Each number is 128 + 32 x the weight over the matrix's rms, rounded and kept within 0 to 255. Layers, rows and columns count from 0. Numbers have three digits each.

# layer 3 attention query, 96x96, rms 0.285, rows 30-31,62-63,94-95, columns 48-95
142183175113070154158118169146141029164124140185093153055061176117164075211108065120166105150097112020072090062150175238175153113107075144178144
125105133194219133159121171142096136091101147109144135113141172096142157068173150152116145128156103179143096118149116130102179194133135075101143
121206193087170107205063075062186239176085100198087141074109118160102159124084143185105129085164181096108198079139238070143131073105026103081179
143128084100062150148147125146118079115108105129112155058135129124157094160134155094107093122137143103118061211104060224126105112071192173162164
124155091172107184191057160135205223047081129082098082071065129057138115183102158081115149163150232187163111071070108152128112078132107122145104
147137113123147161120155135103141137155126138138143144159152124162105151145145110143185188126126068089082105101078112099137131231156123067167110
# layer 3 attention key, 32x96, rms 0.26, rows 30-31, columns 48-95
144114102115116116159129102107165164070101140105097089193103137132116133143135106140099153141133131124114132120213143098134106107183114122191125
169112120118118140095101123145183125157099126173101135188167140099109100134098116152190084107128157154152086109179130167145133116137101140114090
# layer 3 attention value, 32x96, rms 0.214, rows 0-31, columns 48-95
128093096132151104109148143179112164125148157152123156161110150061159157069119171139079199171133069103164163156070097071059168157150100135125142
147096172134152160067096130080124131148151135096156147158170118127156114119113107094120173162130074147143163082066102140150131112126096156158112
123120091100082121137082107113134136160099163142119143215132149166143150076099173127167160079140114147116116107169129150157152116115159154135162
086137083187140132090124141159152068079156157169117105153123088190126206146155133149100108068070084107130166106106162151105130140143153136192154
177153168160148148129109121155102158162195078122125121079138147154123092156155171120131136102120122107113120141116180158171104086103123152151121
032161137171162126123152151122128179134070112129138188175120137080083128138103140150109142133130086134100109148097140111118124122079159026111199
092152127123144148162186149137119087128161070187150092144117178175167161153170112066117125162135139128157138100132155094124149125103111089109110
138170127096157168085155111107144136136184134114214083143138180093129115181096171129082118123100135154174129122116154111104130087089173116134134
125139133115095097080168115051091126118131153121175143097094168141113150118099065156148071140090135169070097177115104105141097097159147124107149
142077108108161097177096086138081143163150160128149163149196121166142142132148216130130106107185134171095153171139166164113154154075070108099128
153114100159133102084128140106171161153141096113185124169144067102164170095128170109128103109113171109128103109135133102132088135182080090135112
089125158107161138172124120163169136138136124135151092082123167184191124138171138139097129104074097128157162151084137148165166101119066137144138
115121189131178115135114112131138069135129184166137104191101154132117127126079111146154148149134158117179207167189166157114153167167087114162118
074068126077144069127144097164171091175165103131118111162101097113110167133129082072092065174136077099109061093148106085147104130180143106154157
149128124111145143112147123155134114129122092093091108151143121072145118060076110168126173176150150145125116121038122173138102101037137169086142
103181146156121124141127058156108099115181123148094158147147086076163083105142089090113101139080099116096105101099109196108184157145100124133111
146164156144128120147153126096116154150157062141158109143175096138225055175113108124118134135134087078113166113171139121148105208064110149093183
072150130126156105111126121061172172052134106204169179127098180097118146091229113120109137130110086141105112115120125133113120060099132175110059
137124133069144124096102097163197139108157163145084200118165135175125106131150160166130087160071135103165075102146120100144113114183141142204150
137147128166172137154141133078137074133173145106062118191152150108130152099119148151136111137099123123159144092126105131169159159121119134171116
109114154111165188096099062150104125094156173096167195133140164098181137126157108149097118106093130143161060150091076074095129095158078095116131
111111101135132120149133192166156084066153135100142153119087106136144117094063210121145151095138105154127119088107130179098127108154103134120122
115099107172125198136168206098136130127188092117188124178094131161131124099132133145118074159158125147135147152156083143123071177156105132090090
128171109166118105104100100105060146094146166162122106170196076143173117139117107123169130067103114145151141119062102084134119136137098100143101
074124153092132142163167160126112127165165165107097129094145143146177176163131156161119221146145124108103115168153149138111089118063156100156112
183025103087162104079135119144141074158179159130133126203147177139105144175177076110176103118079104138125144221119091153084082104135144149115123
095135148145151152092147190197130168120051150137106123162130096161139138144126092168100121155155086096123173176149108144133171119090139138137092
157094100052085096130164133077138133113126144157146140147102140088118120170112100127087144085117112119089195178148080185164142113094060120157110
146101161092147163098106062113106162088158175175130095150154050174170134097119115087130085107098101081084139094128151185111126111159208086150154
139120113133103177173108088076123097110147116087105129093117127139109142118090145115075119120132194124092162101073147137065091099179141156150174
170143113128171165125141102124141099146119154164139066077161129082136159092084124123130167101148130123143114149086150171091066062109095131187112
077150146069106163150147152131142127163157088102197099078148104146201151082110155121170144110056142166197120199117128147136094143168139134147148
# layer 3 attention output (transposed), 96x96, rms 0.923, rows 0-95, columns 48-95
135131086127133135078112160147145116173138110081147105168133165141115089109170174127129102099130148118123132090168109182195117135151164141150134
184115160101101085144122080161129076165109101140135130119131152140188127180132124131131144110057163132164152099109166139101150119149132132132160
130161108175113114123141129100093123074119156128145123111087140132154131142139147151156095099121125109120145106154108119111171156143117117143121
125149134124142141095103099158090169097120120126134113104139133160132110178097085156125177073107139097070124148160134149113124155083107132202133
109076160120217151105092159138062154172174148140133129136116131091157124137139086165126083132145111102089121088128174111126133134128165131122102
116133130157107131146157064123163151153134086115103145156126122130121154152134139145111212146105138102172103116107154156115122135153086147136157
118080091117140067107087144154174132151112124032163110094141170109148138122135142093030129062121175114151082121157077172132123132090125097153145
132113110114131152138138099135147115125152105146124144138112163110116116090164106112091118096114099099133133150171115129169112098072140147123096
090132121123109127151200102107089096141121143095139130131093083181139109095138084127146171128134083157170125096114142064108123107177059118083107
140091131137136102144098154121139158166174130153102137107153111094156161189165112234075091093111134118129103160137135191146146148049061134130136
143157132106106100164131094088207117154083103153124145120091114143088114166113155163135109126073140103132167127115152151178123125146105104155153
148122144103169126137122170124101182115176105102130145136112113111131169094135117139106100157163177122114143129124104161166140121124148087080099
113176142120112124142130104125092111093147138158098175098145142141100163162125161104101128156141086143117144138150123172128113144097134093108134
112127057100036086169174116155176104164124085104079132134089137167141119153059124113093118158084127242131072133141100131159164122160127092128066
134156123086163109161126138138154164142125143114123105162114092170153065150078135133108108066172131132129140092095107130138121157074134128165158
110165125117176087172111113118101079092133115138152123099107126087112125120111115172155101115124091160100131097129086115145102121121078108147141
132142140070180123066107179121203118152098065115095161128154142062172156117117153134101103141130119079116141173199119133088095154125094079096133
097119157129131106112112107125117133079095123137163116188151141178048127084165108110112139158125091108131133135130154130091116120112091147133121
110198174122108157112212148101094118172127113194087103178150110192084100126163181175137124148122099129122151135113175072129138119136131141086119
143143076146143165124131132161127126060156087112163098166096134083115118126142117142146089126093195077103143085147109141091046107125186136129127
118094146140128123117107175107145152147166159125147160107126134125158144162132158124129111097142115119106150113119139149116138113139168146136150
111182128125144112159105153120117138110117100097146126129144124129140118105117080101154172114094084085146135112143130102167090160065092141140132
141109132150143083167106113090134155096156123101148122151117130152086077180115131134174148087143130174100117074117107117190120076168105146131117
129170127142059115124085115121127116105160126200110122184155137120193146180118124136138176141140168086137143150134147111137173070079081120120133
132055115155154153175168176166138106143148170128122116107107157088114115073183158150086078074075134108142096144109161148147086181089147133131132
166169132146076117169122112148101048083116132175105136159114078138142069132140118170138124117045142131133124156135164070127123056128166134151099
154081155125184097103108095118187168174161088090158118174104111073127122164104150094146153181105183166096120103111146116147158116114157123115122
076140106089123144146146129122127086168134118156131140140106112144151123161128119112141095051160164100142120166143065084174113098114110046120119
092194134090139220149147102122138157071127153134110141133132140118121129128146105086156173160191141109143127119148106076103113084157150166123121
154149120152063133135142144122098160060150193096133123172145092149125147126136115134150163095157091136073157118105114103087160148114113165109114
128137135186117076102081125117101146148093081157154122119144119122067149157149100146126131124097114150113141136132164163172113193098122135211113
149147133113094067123171166133179119108115087110082138142147113149111117161115134090127147151102113110119139100112127148194155115145116151134138
139176106145146145142129131146110140098138104152140093113142114125117152160127171166134154135078104057090106158154171122113101109082138146174147
178137150176089125094117141101151131205199174106106134086127103165071135147172179091117078131166107120091132168112100153149131150102189105131132
109105129105157136141156155117122159150124087069148074154112065183133139121138116116074122107184090121142134142115132157115123128119120130060101
110122105125118123172112132120135055137120104160179105161134128064071147158119139116122072164142135122131144093101122161128107133149142088056131
157149119155049119113149122099178139114053138143135093139096080164114128139136178149096116109107147162189171171144140116121153044153156128177107
144066135127139124130122149129131054131139147162161089168131110173161154120126195106117099069126093180164119117102068160154098144114170098115139
075180097142138169138120140066092115103146145148079139144096091143134111177132118094192139101189098103133146164102144158145094117138115107107133
155140100176170107103130155140120110128106112124114118143127103109123099127147132126111145128136088108104151096151175170148150126163130126064160
110107054130136191135119149151194224099133126159086136088106148076166159170079157146134084142149090105073156164120105122109105113129157095172156
125185091168113142107135136109155128112102137138162138100119123058138154106157120148146129132160094156167098122175113185137104130217160147125124
113131114173133134146086137120074128140155190117085108110143144059168129097163144136064095173147078133134130153125163099148092125134127181133185
169167156154050095051134087138110088146137138223123127058109193079104090157138148126121108146088079198124091118133100116071096135164192135134133
139131131136155145072132092122130135133108112130170136133148133133109152109143109107150124117135180086126141112105119105140149077124150170149126
134084164138163109130093157064076162108151184083180085128173098128136135142161109147132166117168181151164163103131175151063142152110112147139128
080093026168082146145146139157089106170117152143125103095163140148125148116158151090114132150106159117173148163122172157070200108168108193119075
092059088079067187124130127138154162129159078081124121202125143151147159096168136116151161114151117121146154133152093104144077109144128092127122
083125089132136140131108115111069123060140138140144075170152119126087138139119080109098138113093130124112109083084108095124117187151171187137115
221144110103148142151166127150181113109116124086071166102106138139162169137160129127108137143117101125133166132152094135154119062133134104112127
131090096098108122114098127149113135114113098121132153119135137112088126105159147075193103114076199156120171128156130184146115134093107149130060
094173120133141110143172113145107110118115115129166152128189112173127145043146135128221181197167092157153096201175136126144129179086040137112138
103162166141149059122132071132161124146135055139146113132168100155111157142109114143167179117195134124120120091149119091155114132111156112136149
120085082062085138115082120104168137145136152141114155113118169117115169180166185096166141090105138173112203132166108107158160104160184181140145
130087116085113094093213146088162130153094115150110079163114164106123192155169147161149099159116143138145149176115108162129124070116115131130169
119109140154169148148111116159196116107167124113139108083087130157095133071098156153151139157136090142081129090135126126145116139119133106172103
199174118154125130140128129133180252096119091173162139114178083125107114085134106121171158191166116053152182090128109086121113158112137143141179
104134113192173105137136170051146178134117156068183082148103155124171146180122156113180102153226191146090156089079103162117124192119170143176151
111111133113097144084182102157092087092115093165138100081132142172140130100150173089101135141143096124159101154137167124113084196137107123144087
091141134095159120092080099120149193146071086142151092107080134123121064056144129119188109169151101118187134141152136097072092158170121160133127
100076083131160094118157173095127098134127152123127114107060110128169144152115133115129145159102152144131088083115155128069113192181094076090098
133106093125130109105100145149183146157076150165152158065156112124112152121093093133061111168111241142121092113107123190143102124141140101139075
094116101075094114123163187144051117173137198129134121101115182106124096188155130164106088079111117091131093160151095127092120095080076108122128
101100095153107103161149175152112144106123142138164121113143166143110070063109087118131160186128108087104131143167145107167108122072146182137074
172056223082155154107085054169151116153187135188118155036172147126132128073157164013212197180142088108122115117112158108145106142105128113096167
145090100152160070068125117141166160067103074145152137161088139086094102050131108187101143164145116080119120129167157138142111106118078102165080
072053071174124135144178106087128145150064062113108139075111073159136150173181108074151095111137123094119153197146097157137105131103088130094111
177077121051076147131113113120134160136138190127082136078090123132143116081085156071080168156097089114126093136080129065107102158143092180104111
130113119148123098119070151102098110147122127063163132224139107172144064120160147114081120127133079103159186176123128135164132139103093141121149
156135186097159107175135075141108093169083131183111146091142122141101105110101072069169088056142114105144124135108108124027161199205129092096137
138118168086142211088120126136064108162110140111078131133137141089108058108088184151096102128084098181153106175151114158104107108145086115099126
105093170139153157050107128135117123063171079143083116151143171098096133119071179116104150113101151127112050148128111202173112102104190136097115
116142127161133089146110172063138067067166137109091117182214071076145127166118155158196186158150156126148121100120158193093101114094160142099058
203178104130138148112167027102098121075125131175110147057115079122159183158119132132121075182112132088061091147121114142189070164100160141121247
142104179179143125195116155089132114142065152142114111163148126151134088098190155179143110078136161154197137145136084121123122093185102141157202
104109128117129111101000136065112166182091203096205105149146088147091076235138147113170107159105106128167138144142060124230123187103091116114194
045111165096103152054141100070064091156127091182140080166046098118132121123127133135164121099152169172169136145087119003064225160167139066087171
130116124130130123174136134147218137084073075115114174149171143116089144118114107119132185101092145098114117166127111094183077128132098172158101
146194194087135132120128100178125059145175115110170165068117127103138068158092149173186121092112183107098073120135115099147150090156204120154077
174138130116143123057070114156143143134126113115229079147077082137086079090191072166075165176134117093159047149122098110143085110116072061133113
103119187147111138160114175100152099120139098232074145086115183106139118085164085204123109158110100096160178144111172172132128150180164208205141
118233133120092131133077148114104116126200126185027131078120153064186097198096178111110084170159124115070137135143090131083097128231111101095128
131083087113097110146120146081086108121111096075145109155113172154132178110173169127103168146105125076154125101183083176209047145104161150167150
087114104098130101122127107080124103152131158144110186149075173122133145187148121142121132107134155186073101133091126141162221127200151138100122
065130089056111107136120140076135132196091086110128068167132202100119155113154164134163147158149179164078120112135063188109049049162144189143111
123098028068127106129142111087145123139080132091102088090146131109111109125088096106092093128152117069103102130104101104149193129214131181140133
137101164111221087073084053100094117145103033103096180105186167088116121087146108125143096115066094044175116085100182089055203133200147161081154
099067118105147133135081097136184092100059122138066096093127105110168105139109139181200173137119124070180145130108149129083068095118051111246167
072129062094092106133191148141131121199118146127154135206147086126192127174111159078095120116143142073098104063112152090070128144164152179113121
137174160083138161026134058180100106109133056086145127104107112150144038114125191103153124079148151084109059156162131086045145076153136091111148
144144077146144177172144112186156154113080140131128110100083109135165109135122177069155141124084127070123109078150139139055094145117110121129159
147117121164076170097061109159098142095147110105096154076112145160147197196119127082088060121129110081140136187112110153097130133083155059104098
080178117111154105134142162110138109167048092164169111250104091136103155098180147151093026108120103047165122174140070106167126165052154184148105
145120195086150205068093147086171088137123215141070111172212178066121107148151126163073108136102075116211066160091148140115134156142178159152192
061177082177164140152077120096198124044126098060080166093171090159134062148042164140172132126167139020142125111113155125136144110113119107152090
154096131156137075082134103064118162140162168085159133103074078107149132122057127032074080189176113101084080152111090076121124043151136097114176
# layer 3 MLP gate, 256x96, rms 0.359, rows 0-48, columns 48-95
135135208085141178122207081136098115097138121237114122121170151185091155140099128179124168091087054079094094162137093054106150120176167162098097
154163189071113149154106154095142155093166157101139089086123150130156146076143098122084135099082171117121148091165175093111129112141134132094147
073131124098149113064083117105122163137181160101131124100146141124102092140127159085129163093086086146082160130164131130127099091172167148120134
127181146106101137153173158142132053138063090151182140160088068127139133101122087203135170112125104068098145143108141079124131131090132042125133
135143146159142126173128058186136099090089112100137114170133169179084092114141156145146147134074102087131122111125129091139137136146107106127100
195135168137190104147051135152129127138127117094144190123145160132093100128107127158139173096098140040149062095137112084094101108209140064154088
132141114078210148144153127161072165124137078111141122158125110179110149132135163150111140094066186098178158086176112164130105091133119163178070
175144123141103109123122110088072170130123169072080087146105160111090087102076132127163135092157123124098096085162167160075159144146138041124115
146124118132121123140119130153113147115118140116130128132124136131136140120148142136107144126131137123142134115130120113121141122139139147116106
036113114131144109184186175064078139181096158138210101222101123120065146130149104136115121078106143108115105169136115092128149136183125173095141
187114136139096169127121110151120077130098091114146185136158198172154109112153168141173169124229078069131132151126075123092146082120112130154139
181160089130126166187161154105089165101115151128070101139096166168182157135165157103176113134141077123104127093120126116154062080134125043127179
145098122146129135082109116094130118181197079053072131145155125147163104120170179158147171129076124132105104131103144120123102051158130132125128
149100084086094093106182154135180111140096078142130100158121119140178169092139107125216098077146156108126153092084125077088123171090108136109165
110107129090104156101139163107106138127166105133094102135125170151125159107133147121089150143108152099141157158195093120101153189185123122028128
127089145102175169143142094157109116156106161091152107081119100121101151069091125090160200063171136073107097116071116096093116176126172124116080
098136099193109173144094128122122143177125154144172150119121135165150160149131110096131138136087112127069109070165077081175032141170065131028162
122152000115164182123115142105132106147103134191125153108101126081107185098123078195135143137055173158115079167146108106127156123161212066113147
104121129148144169154131090171166152134231118100146115139096108140177152134079143111186118168136122093048163099050155115080148153164086113112112
064118177112125081147109115152171213112204165154168109155092105202071178105128146158085143152171201121095163132113066133154118132110154191131155
150143123109104113177171112150124077153099147121160130112129117108124191078164164141132124077164180070113099115151089078112100133120149129116106
105104147129143141147157112140137166139196104118114092115136079152148109094114126150136152087060127156077077103124177152169165139157113127127123
107152115208168090115127135180086077154137127138153147146099154127152139104124135111188115130066211132092130058136113110093103139149132158172095
105175157140098208158154156126133134182115171185100151093100199168099117147137153166075149115109178155115101199135096112072112124188100126116138
103125121080183173123151100131097141097124162087124135169107178143082150098143090146149219141138078153083157111124126094142197106119124178116144
103086121084092146127133143171100129157169166140152175197156073107085146158119121141141160149093139073111132120123175160153159165156152124092184
128193146114154122096113112142119149123141104090073109178103076147074125088114153138144124098088078129108102113150138164159080118152160124133089
100149178119108186161134040127109161136142095141181068078117087114069173208090125197143174160049109126098170086152122060142107131147158162151124
190131147117078100111132171090108153142118152167192076198143137132154172136152080115103108161127151082191104096148176144080175186093080087101114
128143149104088079210105075118102231095125175156219095155071127095161156137161105148068131158099127096137049079156137061087150125161186145183126
120213132087082128148098138163147088102149099100154055168057107140147148129131121176081163100086169158103055112114136147115148120156130107130102
119164109183145128139108114113154109076150162210110175088119169122124150086110194196136136071206149124092095135093112084146073125194150154103101
124174128122125153097123089120138089126149137183112101136135108123170161118120104181094123157126092162072105143141101125174112105126156144083148
128158140146119201121123145117138139131130109132100186153119172183151161135161120152121130104167093073132135147216085075116132061140141091139158
138163142167122123134113104127087172102168111108093055171078099081157099149179169138123086129152165110103152104146156137094130120117128078106162
055122197089125107095057125147127150089172193156171120143210116180130185138183168157134124081058134173112187169156187170053148159116173155124091
053178110120110145171173108129143122128115128110146158183142104153131125132084011173119105117119130053102127094047063171097111163152129132108125
131159149131128124072177095139155123213085135134100128113188113137118140163111059111112073110107144101102073139107124155130146112169180203154099
120140110183139082129107126162114111144114114156136121120134209138100113106137109104153133086086114129120102115154135154156141152170119131155186
161097094168123174125141134144145137150142116138122128091124105137114130103128139131084090178174111097026095134106128158166144085153168184078120
089114153090109136098169102122168134103162159170103069159151132106116216098119082098165128115129182166127158085134161145061140144173176123114099
102174092147115163124140112141102092110144184143087105086114112094180138114137091231146142117159099164174125074101073091083146100164080187107156
109179129172098141068148135081134026130135138095146232093104156127114110146126118140128155120128147157124096130154139068079198155165114111140126
150075130110120144117134150158141156128060122138091191119107106123154162145120137153188134127138146147139077072132147128156134133153107095166099
119130106143160113124132188105136121159117163109169122110092120120121105100091128132139127095131118171150117113138119133122119155112152097152135
159123117134105111133129139083116108141145110111152115119114140124157129134144118128115144111134185125150141150146106092131136144131156160137117
158196135214092147177042057127131135155189167064088142182106065140190072123163192174085101106129177074107121111166151082155142150122158110122183
151134160125097187123176170176139088110192104145126098118098131143110142126073151217082084092154153181152180159144117081136103159083106105155115
119189082135168160148126167142156143111122164145177174153145128177149208066083113086134213114082114108149144131152134145107080143148161142105119
# layer 3 MLP up, 256x96, rms 0.384, rows 0-48, columns 48-95
063138187108082180107180171137135153143132155211108115193149155091150204107149104150111052158131138110135191159121090150121147092071097129104083
101076114097169122109117181136096074131134160138062182134084113132098111122090106146080106205118150154103152142119145161159150139174109136150089
093173099112161119138105075144180126163136145139120117113133163108126136129111099132126113158184150152137118100163141128109113115137145100125148
065111161194090177137170179136171132116077126160134137143123072203140179105090071087114038133087079165144194131082113106138181132148075143122115
140097129152131134157181142161074131102096131083171115100086110133125046094151194165094112130140117136116183142142132111113150146123159148130128
187132178123125057122062090113047125161155058109113141124119142000068092130113077135114156099153138121171049042102092115118133058102127075196089
163150071112116063123152166213091129152114178093155153137113148125168091153125096140106108158131108115131122212118109142160123143139160130073132
166139157045126124131108182117143179174071120119159139171121148097083140080153098148188071055163138186074176103139138114114146106117129104154116
131111122122148142124129129108139113143124125145131139134127118118131133132133108108162136144139109128117125113132126133158113145127137122131138
096103129088201162160137098149179099194209144148114152166120155120104142170128069061117168081099138079143055055140152180151102155096117109137193
189147196087088108107105141158137132132131173110162156098074071091118082162152160124114102109141129134146129178121139097122132129180114107108177
171137125129097108129079107097089170071058222070062190097119112078176077138143128112092102142130123117105156110117130135115158093126114105123101
112120167175147091144129089145145110137155101099142073180164161115149126142139155200155109090151117153152118154105103117123131073126118128101172
132133166084168143113164147083129074169071093105106196122141125116171128142136117142115134156103117127098175132162172159095098211187190118121083
155110114159126135094142146134100117188121125127133106087113141084195133172127083149160115126138134127120150144142165121146136187162156170098162
157134152145136146109092132029118176174137119132074213102133159136087148123165079110154071135128111139175141110104192158117114113083091140123150
191136103143173136142127112106124100074092133186083110113175104085153121091148108192169150094125125206203182169107159157101106137152156085142113
129094177126135048231074105124152142118174095115088074147140137114175089094125135109167132202194095104142196106121081222157117085149130144165098
066112116071088064165114162095075083126110189066135197103126137082126187162098118136076149135161088172112133105175081128122115093097123098059129
065124120152116083165197139144171139089131096149151086120165153153108185123120113099072116114124069111153114176108130170134213148126164112111165
174098128097147147207165101094128099191124120106129118084120122145092139089185072060113148124167160133114129123117156084087076158108136067102120
186154063146066153084109094133144072161104110139130073145122104079126128144131107129113139082095166160140042138175136146145116138134124183101155
091202122162119065106147156090080081126119138119094130132161097140135142156152119122199117192112154080126179084135114049113149107134106100089119
097144170149115124120133055162148124094083120126128166123143145107182122071140109139105146112145166158175117163129116136171109138068167116160157
075164140085106156093189140134177151130114120045135140139102128182039109131114095171146125063146095146133093148180088111047133174115113113173091
156058136168158094164131139097068101106139193107149167163085118082101094133130161065109134143160125122146112117145126092093107190152146109129158
162059123105112117143180125084148161140113147147156133059111157108174157146092135084111157143158141077113196133068097105156116127126063134083114
139147047114129107069160162122089120099057129157152162130096111146049075105136140162134096093066147154123106146151044073122098135147105112134089
140123120160060086106158100080116137188071164103075158152195159132053122126222079135131121103126124106152128050150080135175165063179126089188113
160105160122150195114086100146095185081120118103069049157066118112137144117146144120140181139142179093131134128181133144184100117149126111099133
120120214165113110154123102145185147092162098136124111108165166106119096114139159167187102122111118170217170103096159133106125117123067094145128
143096087155133147115197160127129136160125108111184122119088124105162148144121082093124129166103155172122098103110100118153158101074065141191157
151095095131149096165129185146136137110116106089091137128117117112123086141107146155137124120154105126126142165114084124128125142140147089175121
116163137126154173114138160093169161136123083120110142046102152096154141122143054076165137123146143096134118143146121109119076068136122096140182
061093126117173100162141153151120097176097095164167145105156126100095184151120015138119127150118185193153134114114145174141187172144140136064134
121116153131123083109163139134138027114084136129138067172148123128159154162128166146144167164175127084159122082090152109104074116145119161188147
100176118090134137161158126118101098132154155139096144111080106085158129064095085157135159123134104154118062089131091102150113167152181118169090
096104060139169092146076178074136065161163147119107082116198185101144120112197156104085098074145106159110136110175160174116149091112121116048144
107124152104091139140117156154167134091089122098109088152129115139136164068144104121121145139168167127142106142072130112127131143111108168101106
182109127150149178143146114135082110133134168133126157086106137166140122070135109196142115131131134143111181135133220164126155112165166145075095
130120142077089151106169090103160110150090110128116165165070102159096132125153166078172118204094114131119114172139202121080137127188071159124138
118126101125103141156126126143122070135118133066114132130126105129148093152133130141103149159100153143102125134112184165125099103148115094136135
176096136122072081109119129155128150059109112169090075160101136140164128113169101169107092122130171075140180162127064142086116104125120050150107
119162098110074156116166107128116107134064151103126070192093093149087163155181157131087124156117158104108116098108104119158154182152158134084110
182103109140118162148130088128092122116132153155112122128181141125127101176151160116160095165142089121152157117135136130120116115110105156169121
134130111130096097133100147148121106109110117111117132118126110113140125098162128103103158116081150106142100125105136138110140149108125096170114
177063106158043139110138172134112125146113122177097126143100090118149065114087115107170131101103097131128177213134135115106117138074167136148132
111114139135093099136170149133151040183129099119131097102125126121109141085094142106127116154152153117151084142072162090073135093130120146126160
119127167160114167141114190181119139108147174204121110117148152099188159080118172118148131109109119173161107086117118165091075129099182121169184
# layer 3 MLP down (transposed), 256x96, rms 0.158, rows 0-47, columns 48-95
151179112159091101180081157101183163152151142113088063123119102163188113150178205120082159137171125175178114110122156111085099070113140115069131
136119121139114099156093124114120192111168115132059110099140160115138121157155159150192150091112128122136143077134098138072169166138132134138160
070174104229120156145119124127156164142123134103161107111131154111100080074105125112141181104158091103150083129133134134090127130137150162135148
166101132183155149151096079182071114122112109121143128101107131114077068127128146135111138101136179126204129119193128131146136156087128161139125
128151161114101101179131092127142008142130141147153153149170128117111156146160108107159104148064143126112112131184107149151167138056153084097110
152137208093126169166104117106179119191101074126152165131202105150118168171110109131104106126113056089132179189193191109155145092145169078111061
177129129092097141121163212124162111147138107038088128124131138145148121132082144189149089177031112200121160090109062130110128100076057129177118
076110136101149101141123114095099091117173149189076165076086074131153141111175164153110110130129141154126139152133126118158089099101158180148091
117128125129135139122131117114124134131145137143117146158124153135117104118123116106165135110133128146127141119132156145115108129142144139117138
129143151091127094108149167136175130205200124117140181112117164071108113104197151092048050118124146207130089167175072182190197178090117194102138
159155112181080151102150106097160138148150121156171136193162107167138140136129153152109146185089142128101146103117104170123116126149152081137132
114141173069158152083102053114079132193084119135097146139163174185197145188122173166126155140115083083101096129086167119102182162135178131095104
117148191085140133177134087154151113150102171164105089110146105132113090163088083158109180093130087048065102071156168101142137145129139115121137
137091067126178113165033136122169080089109154111114115081076085124152091082156106163148116060136166120110087142121102087172111102097111145117132
096105126124145132037131103098112105137148170175157147177146110152135100170122102190165145121130143165046077103145138108092083193141153096136126
139137078157043079124116159149128094100101144119123125128097125153161088071118154117173078150079178134157129135034098171124071138124149148112128
144118114091189055119070159087070121110126146067087134093119132085153132103148115117113200104155239171110136171177112127174088117172102119203100
174074155183123057110140174107130072151163115066122147149148138073101168140095074082172147097122115164132085165156125107148160172105051130171129
114125071147149153129082152160074180111174143181115081123117054155113109109127147103148081198081175149122158135124111161104161095125141198104223
156058167152119196157145081122183139201095116133111081177131090114106200166156176144086130082140099122161074187124206067119141052138107137080093
182199084126151126078138130145146157092106128173174121107195125176087121111081147157111125143121140051140129165170139135110193113141087142113154
145108113071115163126105127161149128122074157147147149065105131131174090170091151101088135094119082188130099081128124110113103075130147163191126
111097122121145135079076138183138130157126120155154094189159140169158120091149131148149060141129179200081155137121045101145125136119218122146135
160145108113164107140162116136126169126140156159077124155140149160121127159111142111196142124096088105128116120105142101089132096107123094110061
191133068090081111047164148098157136117105144133172186202126123099105132135092107155134126091127086120147114127147100114127099159131125080204147
122122152100159109137136133117089100113146123162191179199170124140084151167174178107111112205098118054167140118168141105097163104113164172107161
108086129167132096174169118080086152194130139082084116129094167146138142151152182161087128123119182105139095128089147159115109118146074105107137
145103114141129132174164092143065145072077119102083127096088137118208141089112169140129103100055108127181130127100168119145109167177142092143080
151128152170143073110137112127126116141126151109055164108165153130075164123120096089123177146108158116092127117151150109195183184099064034171094
104085166132082125117161118097127104078074149135176160151140135140113142178158137131121083126159126136152099178148131125134154091058100167076102
113098147128138139129133110121124153237178142106127142094150170128125134131117101113245101124156050121129145105137133118113089140113101091131167
116115181059166122183164177152078135174135139096071110142189143143185155159095152140097124139118088155165144134141082128132153198134131109135143
084146177132099151144118146093121086099134084123131135163132112082079107098175067128193122151153112128108107123147119109119129136135154154111098
133105159069117199095154179116156134096112073130011116076139149109150092165112178137104117115055122070140097097179123153163174132140076111138088
185118102093166106181091019104136073137113140146082165085063144063114147102118140094127185138120168172148134194139133134154134107159087167195071
145166101154130143172101156144074092093103145199161097162125126086119093143121181112105143149033195164139127082062098078115154134086079113084150
165127120106217107136085131113044128101135134070106112101181056210134142123121109190089161048150132156124102177134160104158105088103133182140154
088138068078130157197068137117137161138169149143221057130153106148104103156141131103204164137153066163136138129140196151118123140145178049065186
134132116151158124125158150120142095155133134155131185085105136109119061129088160119117106084090114164121110145093111131177103146100089141151143
139094178096115090081131145115127200168111078071171118101157158120166158172140131095095145155120092195105113136151109115133154130076135160139151
105149154091095117095112144123133161130166122142120167078065170137125181109114107143126133235148099130085159166146109100169089167139124128169124
117143107117139126137053094153141090097156130127135151132072109106118156134138097107134113097121138135099187126161121093167105099129130146119121
080054064113146116152155201143054086084132166098120123056126146137198125108109087146034150103137113165115116048178113109223097132147139138102108
141076169099168118062107115148142124171165163169080114112077147108165149177155107117150110125166081162179147126143139134129120114117124117150099
184127103110101120152134118134175117122139117143147125115075120129154119124167149148102140119119161179106131169102119154095147132153116112095094
113141171091098144133126106157102161149135168161136111110148130114129156129126145163146126132157144088100128088126182141114126083115127110107128
070094153207150157109230149148135128115126110118163098125169101120116160123129100163105106134190094047156119128186108100151122130191102080094145
131177178091174163174120128118138185117149132157132150112100175133088137169151101070150142111160128101093186138137124102116107121151111155145171